python train.py --n_head=4 --norm="layernorm" --extras=["capped logits"] --optimizer="cautious_adamw" --decay_fraction=0.708 --decay_shape="linear" --doc_mask=true
Each number is 128 + 32 x the weight over its row's rms, rounded and kept within 0 to 255. Layers, rows and columns count from 0. Numbers have three digits each. The size before them is the row's rms in percent of the matrix's.

# layer 12 attention value, 256x256, rms 0.0561, rows 0-54, columns 0-255
100:104098095132148128082127161121205108073121176103156132067116119159143150086085159098140133120105125030162082179088138097104095106139067136201081110136142150118127165137178093108092106095183145118114129141187145181095167101100099127116135087117112149080129127143078083097116145160184154143127086132175176109128135175165147142142101172108168124082083104136062095080121136081120093129071137162138116148197146118134111143179116191114151147105131160168189181114180095169142140179106104053075159088111085160160092090108149115150111135131142105092053144157108067129148123106150144126105089122195088158151112154121171168126125125145079155093157124132153127096095050116141109103129121149074161137098183122131142156093117173141142093089166134083170111126110116127127159151137133
101:200160099146160085131066142181117105172154146089148108127152096077167125110150100060165114118083090091072113102182152110120121075177099191110153123105143076124114160104222173193134163113099116128125074118148150068147053131156107164100116085136147151142121075085124116088103108057144086103096127151114169161150109171115189130142129118138160123125193124204174139088138070119103101127057096072094147091140189109125156145143181084067096120145127148066089058133136153163123136117134110172117101185129168135139097158081149124104111105134140129117093164123086169130186136119142119122097158115130116130155140121072193094127128119131159144110113138077132131158140077118148145130124143140147147079147121146092154094099120151152112107110171052091136155097096119134163139068122138
112:137117142134146124079182112122091093085144208127106145078132179145169136136097101114156120141140157071134138112103148141122118160138090119135131153136154121125160159145146143164112174124140190159197076141115174088130061159185188134148095114067111118116164145100121151135165099175088082113141109173124157156091094121081108100166171161112021135202074162147140149050143174106119122172081151144152077088124110115129148097135053138122121153165092153171132066131140137113074110095125173134133114171141178129116127152157149121148166141161144122130073084107096107087161100130157103092134152111136097167136125128121126110136104092158094074155097130140111166144174094143093107078152130127123093078141117075109022158144137178084058113153129150162157157140137146046184113096105143
099:175172118074151109159046164153120128133156193143095126093134140159140130167159112120134112092109150101138107084159129109108165142153114157083105127106118171085144171106169158196154135081100066148159153114151153163101111137145101153123112138054158160134121165135051138137122108104102138133119045118113143066146149132133104101141157119141119136173145121104155105122165078138064127141009086115101181118154125083129125120173151074124066123119146094055113089152121129114106096133154136180154122127185153165125192169178081074128122163165160072125130101157109138103175169163163114130157148099078106083192140156156177086149141076129082130176115159138105129132193103130105074108118118110107092028175141143118116146140140114162133131103183161118150123129113124094119100067098136
107:111139095112129104138112091094109174168111101123135121160116134113151046120133106138135167147146128133138160096200110090145128086185056091074165105122145145097108132061147150071175195124103133112124101201121110146109119145154142120119151105099142093117120096141161136133149097084148128099121142131175164140148110134098148197174175116146132141114175132163162176137093097145106098173043107174193138141142152112146099127137148128111118065142096169093107113165140105172104123108140117146134161125139134135189165177129108124171133070083156087099101106124092086157094192135151163225163121158044150095131158122176078113064124100144139089118142164129144171106094088124098082164145106131165087094141105145122165093111149128084168086114152091144024039140123145091150138088104126
109:131114085142151133128122047142136142126154140122108146056137176141172198153107140125182146096037091109152080120171123090119112130117059146153154098167137088128144175084155147152102145071069130156145102153149152113107085139097160128098121117172102096191087180118105079135112125093149153110099058182072150136207094159119164155148129150130124092166080153123109085114164123081187091102117087137140113099131104165103113105160232151095195183141112195097120092108177089121136148143126133101095148216088149116141229115158081153122116118103171121155120145143116109089112104181113151126125154204159143138149115119164153097109128150142136170107117121131170123134157136128126113163111133156133146100105164135140168099074165101101137148118164078117111112144158148146138076068131124
098:090129106114087137119122135129135147098120102163152141104127133141143161182145075075155116048185154128127119163109071160140184115150069081118147160119179121115130116108127144111089168161144107104184070085132088169155098111158129069090204112122125143151129142101124127184138096105130150176141105122153135124142147074117124111083146079191160135130099110130196157181146207112110115142104144173158121123115146124122145104133132162144118046072115102145129119121143156134142132122095175073159112159105146087132138147185102125110192160186130081090080061136094138123104188150153132122111117142132157121132139166206077104104124075161128082180119135091176112134057092123088132151142151080082044189111107091134116132093143189172138106119134105129098208149067113096158159134174112
099:175124155132084118132125105079120226138137081148086148088117156111153142153117110092128133152093127178111136098092159116099097153154140118150116138118125137133060124113106164156161084133130176125197108119185153157120111124161130092085118108113122159101149134140115061155086105142112150124149175116093172124141121138111123130121133101114071141131140135138137092130132163098187118108151155128117169123107163123125170069151205155103049122156056162166091090058148140098182116100125134127105062112172196121113140121131129138148106083205148158189097113129084139076126140123131171150156168164125107175105127104129193124071136087146165132139157140177125108074151098115141110061095083102125133125100146106174111150050097057096130111113078109132137087150251148168130095097103194
104:059119175139151112126174132079086116065149127132117179119161137119144201152077156119125099137117214157122155155144124125090158090091081143106110126097048133098134140107149146201119194156163135149127144110108128145188151166098170171150096124073098126164144126121148150137176148164104117116155160175132135166120160127087117125107145104069141134083119128134087152110137104096156084064144150164134121162092142122188204160099101193155112137149134141171115114144067032143045148130126128073169102181111088152126152112118096107132131122141177180157099091135119137120154084115133140124114135137071116147122190181118097159137114123110129143113134142139107136106172116118105059074163113119089115078118112082100117148125083107051090165125149193043140134156081107075113109152128162
102:135107135161127143148194134129142135160108118140146081162135159153060207122144083104146107092100102124135127130108123077164139171078132170128094122082124162135160144163149092123128132176133134157089087128090104174153163111106122116117108070166097131161127184161131131146060109172134155153153136077146092153089151098138068139109151136134166141177088128128174125132118071153116116168190106129132073119140134148096114130125110133148189105090135196210140126137159167065110170149057095101123122103110130153108167167096087094158120163194159179171087072157151165192066120116145145085090112175151103116086109097129153104130150103087108125123106057122116093153092148129184125078069145117190189173088127090118107093138131132118147194069160146116127152155160132217128162095145108
098:109145090119166120075134192129097092152118144137099100115110111132097095101121062146148131147160150142150088129147091118150127072115124128091130128172071086075103112089121094136139178098201146195179173118131098122046137150082140132105105168107134130201144130098171092146156102148146159115139094112124115102108126127177077172133097135101076114147225120086134136128121148120111111143185178184104121161076164139083170175117087119183098147094187166131159082183074112179129148169167136126155112132066095134096153117127098109160151118171121098159104112144087075107131101090121086154120068111109122120123195126131077138161117189113081070144098133162142128125133146122143126104123103126138166204146077117163108146089052136106108192151127149087121135115124179100136039100145127
098:129138137158096149153106180094096123115128114135149171135132114156135118116125132148134182115098146104183169079156138131157123135148144120153128160143105146088145147148108165122109134111063124149104132123075037170107075121175160165056125133162143054156096145064128081120188120091109142126145143081103176191120118121127136136047128123139132128164038121108149163162203116093146091146180084099109094095092072185077126116127121141160053108136176156087112111163068144145118142099123134130153150123053179148102115102127119113127115151092138146076115187154159140199124149208107078182176089116136184100109119168176143157131057080145160151123103069059129103141133136126154106099090133181088163115133165152098134067116107132135152123130091169134118185147110139122110141125135101
104:121129127163115143088125161102135156111120107129129152174124126099114125120181138085098151134185143057084117101151082118097090095170113170091138167147115115117167095084152127168129137195148138113091136236101054144107128104082117062193097054137159143117116163138136160125156137095144028113092116118121108129135101085153125121089128105215169092136191125176140154093126096151130105157119130108136159106145146141088099148136140126109068152159059096123122122107156117102122086144146156159166084105048153110147110127117149059190170151110132109132081051118163114118117132175213187150176184132133124132089114088127168160111161121128162097124135104110079102163144102117172136131111127138079106108143107126121119127127170106187135097118058130095123165127154139126128209196133119
106:148122047125123112143081186138165102108081106126160136125069139078104181104099159120127095136140231161116120140169148142093091083138144145147147200191148135187157164099145090114168088182159147067111072092154052101138122123130129101182130061171088041176115125161099132121145119109142138146117152119123152156110155095093131143140114136093103136112087105186154135095140095121140133128165179119087131100137071150127128110122116134089125160130161116205161121113105136124105119126102130160145116187104062088113126118041223138166132152093149110137175130106142138171142142101085119145124198064127166084116076126106151114180140102177145123119097115120096134095194152119131101090130113192119135126145144082094154137143065100122153108124124181136159150068149078150104130142151125
096:127131150124132106116107172192148089199155208162115131114184142084163109119117113106184123076137081126106203080136192145146156139187091136108130128138129081085107123076132071102125168110115168106136123056100117086074146148093089156195166119075130151143127098119024139130216103110065109133092071129116153127080194124108151109195152138146107122190126107087155113131178102142092143133115115141110117121088099092109148122161156147102112116140103152140096144105158070146179130087154108093118204094108161121135135153135070154129125117159118094155127098120127131134181127160111125133145176117131158115135127155187150063138104082138109185174134199157151135149115105158127109066132122129132115133206127100099190109110105113123126082097148140105082066124085123151154124103159104
106:124197108128129143161138163098135090159146107156141144145129177089088129117092164111135111091107151107131185120079098151119128119162178132119076128144124125066126100066143095134035118112153161056172126138118165124116103129098166163160152154066132124176135084136106158150112119181117144118112078165136153149164070129133114132074121094134098169045089095114106183094137059117097105119098144135169179087185154110106095141107167139125134114124134154034114145105169123157178163111167103179128124091101134105174115115124148108083143158102119139181132182103099048083145134130164126166123156190125114109162144195151082195160183121194064122162162116104143124119130080151126115165120087109160123135195116145147085136161097175088162123121118071131115152107142142109121090053146105
101:120161083113129149147080122097168116143089121123133104190123168093111147152121159121152142152086139186147097138184142135147095057154138157117135137093143144081122107158152157100142128087139132139102101149126109111041169155121113075188133180137154113090088165093181107110040071157122072080129109124106059134099118152073122127095110146066098102062184093159053097179217186143111110106092131136133155155114144155138124161159169105083140136071195085125109111078125047178156129159148105131107177145134143164117135151163154177093167143177138175108052174120143128072058142132125140151092196168173147150126096113124126151159123131085124114172101115117131114134131137122139135189126124142128136159141111131135117144097102144194124127137116101149090145061115124076146088126104119
105:144086124140126126106150195093102138123173115205185095154085118111147152134157093094133115119109170120140179094103137087146115112149111100156146187204118069097115158094125090151131147128112162113151134078093141175178133098137137133041177055131105122106128089162120172083158128133103123143161133126059156151157133153117161137119198162156090157176227113116143120186214113093131144133140145074120107166093091161095107106123155093106092134117204127164132154120160133158109096105120135118151172104080129118118119144123128127091088150083066170171120167149156104136100155159139143061102106098159146083087124138167113154112097180153103112087111203145070158136092105122095116190121110119186128179091106157164109100150154109189176109150110112179123127143112135085107114091089092
100:079122170113114077196128160138157159098085161124080118157136127118122127097130169169119132166095069146128124115138113155091071116120128134142101105155077151094101070123131122143112109140158180158147131148059098190122107069110136113082104173153143125092156086155143125112125117100154118095129090121120132092166109114130148118153137109094144141102168158120120098125215123112127137098106104122080160111080141104143116111147140106175144096192101060067117156130162092128115163128155152076103084157104190096122163102195127147116109157078113111134178115124093163102136220154122167136129120106108089164191087206102183110116146058071109179141118123170193222060138135138133120157122050124119116099169180162177176090116161127126106072099137158145143100089120113141130134157172176
099:062122132145135127147127100134086122105057047087155122114128067106082079106142196174172120195165178098105122116145160147116136170074128137129158081201119189143125121102106090142116089143177111203094131165121066102126172126131150120122060154120113182115147158141111090142113141088153106169133130071155104128098103126113082108139140123122171142128130121138155116121128146180155138165126096141123135142179067126114209143163161107117174124149067145092158096068062187115142154112141139212152180099166153124133110146137175124147145194118096106149157132155139128158111119109060112177147066130141165142121099100122153200134126175103175113096132069108094108111139091157160053125132129117160128138076158106078146066116131141120088140132182113098134151148095082124155152174153120
104:176161164171134166189153084080054159132148163130116136104165139084143153144153121074141135129110075159094139127111121095195149142117058103114156087134152073102085117115079177117133160176072163170161145118162079125110133153111160164112113118177105136112109089113147141123078115119085058140112183151137122120117143121165141136136157140139126162152124069108124132098136148147151099158086099110138139149104169117163198158096123108157107195099171144134156121174114093097190128035144094132126094207114168108142113108128083105126025121112193034137074135084081099161141110140099124083090123101090160112141201135159141103138123093164134154147120156111103146115177128131104142063112130123124144136120107139098090089132172066093102186142156157090115114160116140125190089149127159
105:160104195172131132082113104173134144091107122152098098119132147101133137195123054130043095115153140143097118143103099203139154129122186152119149095133140083121089138089162192129157133151155222154175116115154131154075128090122136137142052044194138160115171149123107096127133082143118120149135183157126109076129130103100108136132147189142117159185108055085113113171156117138116113112131123141156135176125132173134128186129122123124080123118181161196123094116131143120099144093104119114107100114085085146085113089116178122148110122120228200115138134088187126135080172134082121062132131125122112103094152109117104164087117183093106143122085168154071092137137172125090097137047198111101151132098153139120108134116156076120097117140149149180097133096136137080127109159126099
102:120101224112102147081098131118131105113146145113120102139130094133077165128170133114074113093122172103142113144133116091089124127119089137111094127143155128150089166153067189149120076110165092092167121089139117109109175110162164202147190163174081179141121135163144089076096158130142123197120122119108147149162156128150124154029147136101143117189126206157110108186116148090079116112106182136160131079147126081111157204135121124079168063188096097142125106163070104149119135120131092159119132102137139116120120086103083147169100148141132132171100048130162131153050116115153193129140120092160147118157131099071118158130172138131123108114200157133089124137164116132187106083130090134118150158129152087121068094102138144194154181116122165090156097155141136201091109133155131
102:189134160096125171062197125137121164140131151110116036158128107093118170140129130150112155099107137152129134132143134131123132144116138098113157120150047129116179114045165185100166094156088122130086135099131094150136189089153111178137099125149101186123151165125125119089124106148085118159141118151110154175124099098106134139140213098148154115150148105171160145069139137102146139127118105073142092130133088150160104127155204141101112122147202115129126189079060120107085143154138103127111110132108068094108130110117135054178160092117167115028139104113166147146068165134175133183105187176116139140102158077118097138120148182102168123136130109145112124120142110125101087148110151130086100128089080164117096112059059092175127151135064089176075093174128087115176164118113110
104:113076201123100125086156142069100112015105103082139137143058114151079134070170145123112112111142184099136090193138128152083137102104117128124128181214086097139103075136175141134153091169177121119137063172123076139100141103090153109133163104096070104152130151098164103123106171143163111170149174101161108087163125100126128152098183179118149147096117179115086115125168127110142156159140175134104107082192143106154164126104142148149085133131158134118175096136110146084147122128115140142122075142094111137069070152083166113183174113184150109119139126095159063185111118137128111151092124124165137092145106155112091210149090116142093118138121147216138130153184174144110138079135080108102155167146147133122117106127122115109129094119064176073116109130136138155104083168113163
096:171076143153149110153072034115158162156132100099125081109115129124112067157123179090093180134154124128182168127166124147141167180090110159093140118124071160086090202151140184166116177120120127164140100134109135117170101094156133165189127176137083103057083207066125147129111141111139065161114151190152111111135146121111180129132141114091075104096109089159119141171143092132154121065087146170108106117057146083113151118189142125120101139143169143134094134145095143114148113143127068201120101135163151110157144090154116170138165085118153119100118113214203115093130169167126112107122098184150096132155157161169159103136159116142144133090138081086134130152144081125147148073128149135142131178134167128146084111126086058131163116060128109162084176149086129117120131128124159
103:125059137072136123163100166124108145113188122131155109102111087144136127141096137135118126098152133169077119059123100168106125115156194186114157139160126115141123200165139142162173145113114082153141086125162168119169166146088124171147159107132148131091135093147121132125068149119119128166171151123124117067156084201093167103170122048130111122152073149128113103177102076126141123117193100120122115157162135164116078137136106109128089164105165101160192104146108158198130098155076138139170196177026127135113039095069099116115088146156178175165077111173098137173133122160113105120148127093121147122133177138070160099170080096161098164066122168176079156111197135122119112085095114088095114092124129152157133110160116142098138136120175113115145150103081117153124105094092130
106:093116175106158147130183178139169199083126191175116144103152123115117147133080147092126087100142132118101100085143159110198161148063086096089147155149105120137168098136153167145127129174104176145131169061105070151157099116128134185182120140186095089165172150101142115126114157104085117119134133131188146164073189179136102145095162138175129158149129142098174102101097200079087137112129098127105116134130136092181196163079107176136106089132130126128129098174124146096105104112105089133126106128123142100113100190134135125124106108140115088127182136070110112144161127111147062120135175077076097134158168165139163164154109085090095109139151101162152116121120147140130086044122141155120154122116083131140124163193095114124100146147224175118182058100097066153147165118091110
102:147118115105063110132126143145170114099085123154158037079082141121084068165114162168102071090147177133122176155144099101106147165088170078120106168092163114127116110119109080090119142138183147129105114101137120171123173120154123129131078090143131125079142072139126118163090177201145153141145188085180122153147152128087101115113147143080083126123085145120119125157121131099122158134127148111172100137166161163113086107130119154135085112142155152161158132117158142163172055094114205097174097102129103149098119083104150124164054154096161145144167168166158118155128137142083087122202081200077099039113113118128120130151183191137127149061097102113125096127175126142119093167100132113129169138094131177120157130131179139136171127106121109182105131105102035158070129179128148
100:101143113088165147113141089090096113169087072152145162110177154139107061154123130143146125200131181142088156110160081099178135159121092152103162099126106154138165050090121128132127083084170142163092133099150129158122159145146126109073099166160062111123152152147153129117103144135181146111176153112149077131122106103144082151076107124101178116119128109070142108135145116099100141099077129160127145203145149174131129112098132145087226137130155099164164183088083136071086167131139098089130151166094182117094105121113151073103229202093143117129161128117145115070097133089141095132091162094170181197124098157153111179169130168089161148085121165095123126149061144141121099167111080131104163138097089143156142117137100140188122197141131095140101153175138139114126129186118124
100:074067144122124111171170152167121034092117173139068127137146171154112096067141163162121148112125075085147122128151101133116087145176151185085090074128146140112134177152120093140160131104103127060101147125142066128134167128104093082081162129137091118144173152104131143134113076155111128155116116079116201158155098100125120128161133083125151112149125114140182109159149105159146098153130106155104139110129188110159143126189178108120171156161083133106127118108099165129138127189143151158063118090126081110168166105157168149083172165112160086106127200109112183106189137119125124137189106109174152051113136111124143073129204103162174161132128107065155120150112062134187187090116091124081112126132128131188163112141109147181160085088105114114098150080121172119131074147102098
102:082101093108073108149129121160048063149104112157138161117142130165110152106126121148144098064154146086099161150105150123114099112145070080172086195103191125133115140157130099094173170124108124090167127185152122068181072140070106199134126147146134067131123121128105132162103112123106128143156137095120208137054178132099110095152092138128134117171108137136145160089079100158079160130142112103019099139181168067055127135103145113173120077149121085166134147182106125126165117149096163194097157109067110160163131147124176141151106171169142115128134115105105147113169086085122118096194120139099124151177128126099127076134152097104125141117082113120130091133134133132128182138113110120165118120136099154131106137078097120059074187153144096165158190142115068147105151132158100
102:082146206101105108170128179160116109183062140129094130091107072113132083109099155102108119145165088124130119168151092144130124079088084069131157190120119115046110162110068146120127137166144112171137157193156130120101135075119130187160181175143113162111162188041120099053181094130090110153124146151135139103061083111140148174121120163091108130121083108079148121161072073090122162099124094133094163086150084139097160145080097101156184131210110134144125088137036085147175106136159127074132094129142105135171153108115111136101105082144127112119134151158133156124113097161066139109133131161098096134153132135086133172190117103135125106159129180119089142163084117138115165120155133135115184161130062127162148083122136143155115161142116079069129154123126138103135165105084129
102:154184077151124094079143088158129119147106145146183145147157140146141052155091164173130139135157121102131082150076120198112070131149171138170082098075088133127086117145122114154118122123124076099108111108074099168146111152118141086105137149125114142165143134118131122167170174124072156174117100110137143128075070082106124148145139158102149107198090142087107172163168109158143154161085142139119168128183126096121158188166127090173114135154074122093084135139099138068140104142117185108058125146114159189132152116104093147160158134139194160131109123085105103115081083138172072157122179102150133093057136112122146107137107136088084149104157115103154170130201120126110110102099142161083128081060096196140206070093110137159066158111135196141116131105104169140112105101190117
095:138184184123194084147086144021088134151078128096186120120089144151157085110169067124119092190206149114137104075137136125165154188075158108084105104109119151167111088151129126117153092146118184224189136087088101135135162146154162142101149146140094095143145067127092116077099181184160122120114161130137065140144177167094079118119153144174097129163081163171112142127152078086181127129119124136150113176102096107132130105119098196121147119093134228118153183101166129095088135144108097101149139143089162176102107101106179115074143135153169173143088125121107103129098137143124140061123120095157127150133095172140093126094083170105145124080132165147122095118090174147153117098157143148160152152129129143113109100122106110144173091172121129128140109106126179138098083126142105
107:164133090168147149059115103145102170043151137122137204109115154115156107190136119070141104124143128080110079080116141157118147144172133134166127161143187128218142101141118134141080098131050132081154089129154132154133130127168159136121162148099117151097164138108156107154110175130199109143109143114106128080081109128064178127118138090118180109201145120171114136135119185138124216113108159127126127177141130134141143143189092077165113095119085097130119129110160146086155072085104105158115096085174175185139091113073105124154178168106173059073084088196105148126160176120142104120093129127146163125141113108129176127138076171114123094187149097166116116156149113122107145065107156096131102044094131141122139095092144124111150111121137160109121138153077170148087164127150078
101:135103155161114136172140105092166163080133104147171121097049081133072131154126176120114106167092105099132186147125165115129139135090131113121044117148145173131141106103134096126161137149108127120142133098192085097164111131139164120159099185156124128119163152131095131183178093109131102132146137111162131173097106080133130100134103172109139113180142188130201129127173156160166145116156179128144099123097096094094121109159110164156111086171111089178117138161083128127130121104079151103112097145127125103096161137111129129133171193184087066137128060150194142102146080090112187111110063088119166126071110077155133159110140096090118137131065106111081099053166140126127165116059174130091123134118164141119066118174172151146107185133169158197146196125169046136120082150097098
102:121152198111091129133070090124114121139111150162080129118095095195213182104093132123140140152165149099082128135144114144080119172120151114102137127105156089158139135121075171148119133138123176145093101079153081129168176108126189151175145113135142076087148138140102114155185160149130085082168130107173130119117126147142182132109190071085108120099165163180152101113034209128085150148079150097137102110117109078137116132171152131107115132091149132122164132101136148172118091093133143112108098025125162130149129101092131117215133104085103105121213090129139119151089104164190099093149091092110148156192119138118141093184076066110166139091125153086105129069134150137129147122131161102126148074119072157137187133141112094128103135147157203124125159151121075116133100099149112
103:152115169109147118089153076085116113111125159154137085100077179162105132154094148175120145166131105117192100154132101173056112074089068178097155098162087079100104072096160120125157089139210143096135136109130113126125124137143156088089157164137106138136116168089103121109132101119119172110126145074147101120111117086085165161082160108085092163059123145040106130188165195110174168091151185138127156133082143154163158107115114143116110133107132156140146105118102143097157119201136126116134057145093130194073149103146128077086155124140102104177189120133155094107166118137148132156136182095165146097095119153148096209148140148112133134114174177125198095110067156125145123087136158123115157174089130178158154137135095108160189068154098125084150114125161108166145164092125173
105:219158078118095118180105141120104158139122051127147157166093182035101159187084106110114155144091143121082177081122064116151066132151117090088119101131134172122120176112145134099195132202127139164105126089101058130096111123110140151134146095126083119095122122176102141092131159123066126148153126109139157149121172132044118132165134093110105127187082157096147140087182143153174129099090100081077121131148142117129156115118132103101094105138118135099130166128111116147124102145162000096112116169127101134163161121160153139130080111097160165157114072156155078134145081118154078124161127185132083129128121143158099128166121146142126185094127109113061114150154186146098164138150171144132162132115066097114183067123137115150106135156142083174082155100138095125115128132153087
100:151172155091127148086175111094196102143134129110170150134092150120139113153099098132130169112110131138215184123132142129105139089178157161094106129158123165085074163096155128125132105181125195163205068099151093103035141083059139083126103134175059138153116118082099079113120123126144122141137105132099137094091124126168082143103168147100118159154133166107092070129163178099134140121101192096124141128090124153136131091173113096159089129125156124151175084183102095086144073131142111136152145139113130133152109150069151136097146082111132137193163117153115081100111148107104074160123163067201171093167094139144116146154089129128060107151100193116149166129105097139132128081132141122091119200135171089108099147174091166180152137126076148086072156146147116174075168132123127
099:100127068084133122148109127175098140162112129120103142146152135140120183145097137118139156078118162148105128121061138062091153175194096119139184107111164200154173174135119157158090147157106150192144146105117119146123078081107114149107150134178147099168125133132106197109123135191129176134151081114113116141142140173122139117169116108118135154061160206104169108114110124096047155117120093121104158122128114127047116167103080159170114148141099133180086146166124115188138133118110059110092143108101110141158164121121136131159137124137116109152175096193138120119143047145081141076141066152106150103116106137066156027116169124107108126109161119136028182153173155122125124088108107151141113144152153147097050119088118210103129168106134122122150125171132082133087164124105165
097:158182154096111110052077157122100140118082185176101125137122122124141090132057167140151136162129114084123097162086168112120142145103106134108133102141154133138128105156087155178127126087127091162102071135127134068118060168124102164199119123140130091088146134113129115126126133097180095088109069129128161105105103152131096077067081055073196113175147136131138139163076125128155120160107104122098106139178166110087108149152137116164109113151028088090141095101189077093140127134110145117104145147174117125158121157152130138146085124178162052078118138094142131130174152135187095137136146099131133112176119105134183117151163083146076151177151138150206157096147116151124168046160098138087120105149171147134182107152164121150105202111177105103121110091129167157180152146067132
099:096074174155133092159150124157142094067085186126145125148065095082137187148121143163118145119160128137124136108082110194141141116134104139118131055196148117147142146126137095140126106160125108143084120168119158180116069112077081164206131148161087080182117085136144105122162162138156155115142162129151184142127165087119123115130154137120119117146100188078034126126118090096127140141110168080173133079154136113146140134105158215126088151153122138177119134095087126123159111168113102148134120117133191104130071129067147090112126186094109153129103112094133137164124097180132118107106159079210137122130122093153078169137070130122176118145143077191128090142139147113161192077158068124137102188097118077158081105134128139129114133108193118047114110068113083110148163100109149
091:126129148126184133110121099117128119098162105109120098142115126106159149105099139162125111072108118133146108149177100142087136147105096181060098097186111089134074107093139170136132104092124114178151155116038108105097168109123106106122141107168097155147176158085163135108133179123125209052131134152144089084171117126199153159138147160133133178100141129082152107131144094136091099163056180162144090102161172134177135105154119127167087120090126134146165139134152167124092143164131094105136128103093132137097114119118125136102169097081126124147166048175139125079069108120149126146075174098113190147158080112107086167194110196134041084123191113186209157108133163126156115118115115135147117122079129068154126146154108108205137156132124168134093055091105099127128073167134109
104:142147073143102134158106128141201119120200113077129129133117123149085126079165109091177147153138127191146135113167142131128170106146200123162138148124120137130047185123136112129122162088163104126124092159153165080184104097161093128107248103159120084158126107101137116095097128134166178161108161098136158143218131125154110164082172162168170123201223130114123188162109093152156134082149107137108129129078108096135104073136067125132111130128096116137168093084170104120105129122081113110112148128094140148142116112131139125177110166101122128171187081079100135131098126076138127142074128096217114150216111114154151072110123127105112154139135074099128109183107127133111149099082118141110104105153135122089106103138100128141129134059174156142138096116082153186167151079117135
106:109139060114145116066025091100132098107146080190173185112208081104150153117116124087124087183132179107085150086171104140109119091116187123186167168127195114136193125167158080130115141112124098155118084153128163132138112138126191111065159088127088179139167156122142156087124134079187145109099142117107147134023152099116142134135144172126156150152200127131103141125091125120126122127134092145184114103170148104090154161150170101132118140133105153139115132130107112188132086146137146174129145175096120136131097078105074084131141163133095146150156100115083153142099081091153132171143129058113171160168117210154152148171123106139139116080158118139163120105095126136136133153121109090112136090116076118121087112128097111124061055138215129108173136123097149135159161148152127
107:093132047077089130144203118184059110121107141117080115089193134133185084111142082109127102122178111176092101159135102139148083146116129077121145133068145109114146060091091132159140169123112141141153130098151114121176093151165206152121108151131121182191171138097147171131120128110110153097116029145066154161089132153140063131126150089099087148161098156131118141173075158147079120045079157133134116138109105114132156138116140127117171122138118151143086142135140076100148125109155180128131109119130179139156205176125065165149111122108105169107144123108128140098178141103143151157108223151086115173128176139141109115140122096124102154158177154136181152102115142135138088170137102116131115105156080150145116196140124145088118183150118137077158162174152103077099059168138128
117:103173115088143122111104128138107087134083182099085087142169130110159219113099126118104132091116128097144163113134147185091140123074104128130128050139094101093150143100171115158087089064142091129125151113146162114077111160134159105137133175144164101124125128098072114174125110145143131143137067166133177166172200129106154104130125096127148147086116077104144049146134137143084145143091140134096136171142150076090138118132132132199160111100126128087125084149097083175153163114166132138098106142143154102174118108127116133125119142134066133097139100067140145104194070158145160091078096129108103213156142148131166146161122092120070086140172167108170090066157152140082108130152093117128110103162160158144145208101085177093068106145167098045127182147106176175110171102177140
100:109114167123110160120155118137192128076135102110174123179145150132105164168097152115076097086117123167094132124134161143107164160102122178118146112129091136144130078124038163148129118191152105136161148127070083149082146126190107112194118117053105118154114111181125053176138195135099150160157179120148080088169143115083126158109092094106158096124072160098184128155133133128127130181150131128148117127148096105190133162139099183100186170116152142120129108105102121134125116118148149118099117090135100120098048132142140146145117083155145110174093095126153130124061075136147120066061126193145112146143131129089117151137093184111091154110104137174135116096130139093090175139127193115133132143090127040133201058109149079091128155123122153143144050114129120206090140135187122
096:158145133147126110117157081176144125121128152195177110067216146123126112160123115081113109114118148112186160093095105123138135147157070131122133146202138112085123164082198122100117077108084086125178169132186121120116117116084105130051139127136122106176089174108086145101133130096172170130163165087135110136157139170095154146090120139153107120147152077148139144126158135115164083186078157153127165123125098091113123220111115182148072163127088196196114132106087095149165111098132105097119073150123159103145117155086086123126104121125135175152160093096069126072165110147143132097179149105135121130122103137137129161113153152124093096116133058144118133146166113118112131068130175163097184162099172065175137111117220157154127152119118034089106146144136180125111184109108154
104:078091123120113146192116157130145163170104156178129138112145173087096158129137106155156128123149114131111182135111117139161161183108136104143178149091145151149136174138071080125141151148159216084101123121115133193115110152135164189176083122126132153107180131188106163128148124226149079120102105150108131114074129142087118099122086111102148118136088138152120117118114113150080173085117119149118076106099120132127053100033066214134127129183092085118103152159147175169114098045090135192144135102088115146094170153124143072122129093099097101151136157109121172169114106135114106159137149130095082138100146176144131110102131110115159162119162164131085139105096170114155161152056123132094121123188133167098082079134139161069076200091188121138110125133096121149174116160100117
102:210134168119119166215105165148159153120103160137128129153130089097130076183153104108066179129078099185091168120159136137151101124147119091148116076114116169081141138174144110066190096132103148106063053143083123153133161121122168153135129131191097129092098131114164077093130096111113164133100085098105104089131100177141136162151134095103128132114176111099131144150086141072125172154118100130086121090069085108155105114131117095118153065135183087135095097098088163151136109110175112142147118161113133102129141110093180170120115103111120183132145118113158128127119146113178101114171135199129137104108156023106149083050164182119172122115102148097146173164185105139081117130146135151158134132098124163159175096095096173121182140163041113142121188168121127120151084100116139
111:162134137118141124122105112139159172155165150109138138129154115185117086126154155158140112112235089140116150135136040100137126138136139102122166092090105082124157137160140160176075104075123160145148130137107182136110101111118043080112104131085144078149139126161132159123120117126046139121110094095122130136129183134217090117148117081146145144104118117115182145118154139126114144107062115158111115132138163214175155172144119079128193188178182078156099162125081161079177160180113115157108133137158117083122128099158110112132128125148213116087092096169095148096186164137167106130080149120103107131152161186130153152088141123148129095087180178189146156068110077105124137074128157108118104105098174129107134090117125126123111127162192118104090057142095137104176120095183105
107:137103071133112122118141157108090110126129113222172137137165083164115109102097255145122118118150084072104181110150137137149051131136172169107197149116101139072141134130156144088106071102149117065085164169158084135149116106105075167097100188188099119141125156148102078141164125076139155119142069101115170146115146114117137094086164150189066107105109101125175141141145140157115107137150120115093151131150141119144136117165175090128115054110070105108132130089149153136092125114097141120135154102120147098174153148117145139085192136099145140147200151083126142099144133132140158203101135137205218155127110139145166141120107129102129102141096096090166116152148131121134123113139107133082127121158188119151122148139128080199133093111112122129113156060091181182126189124096115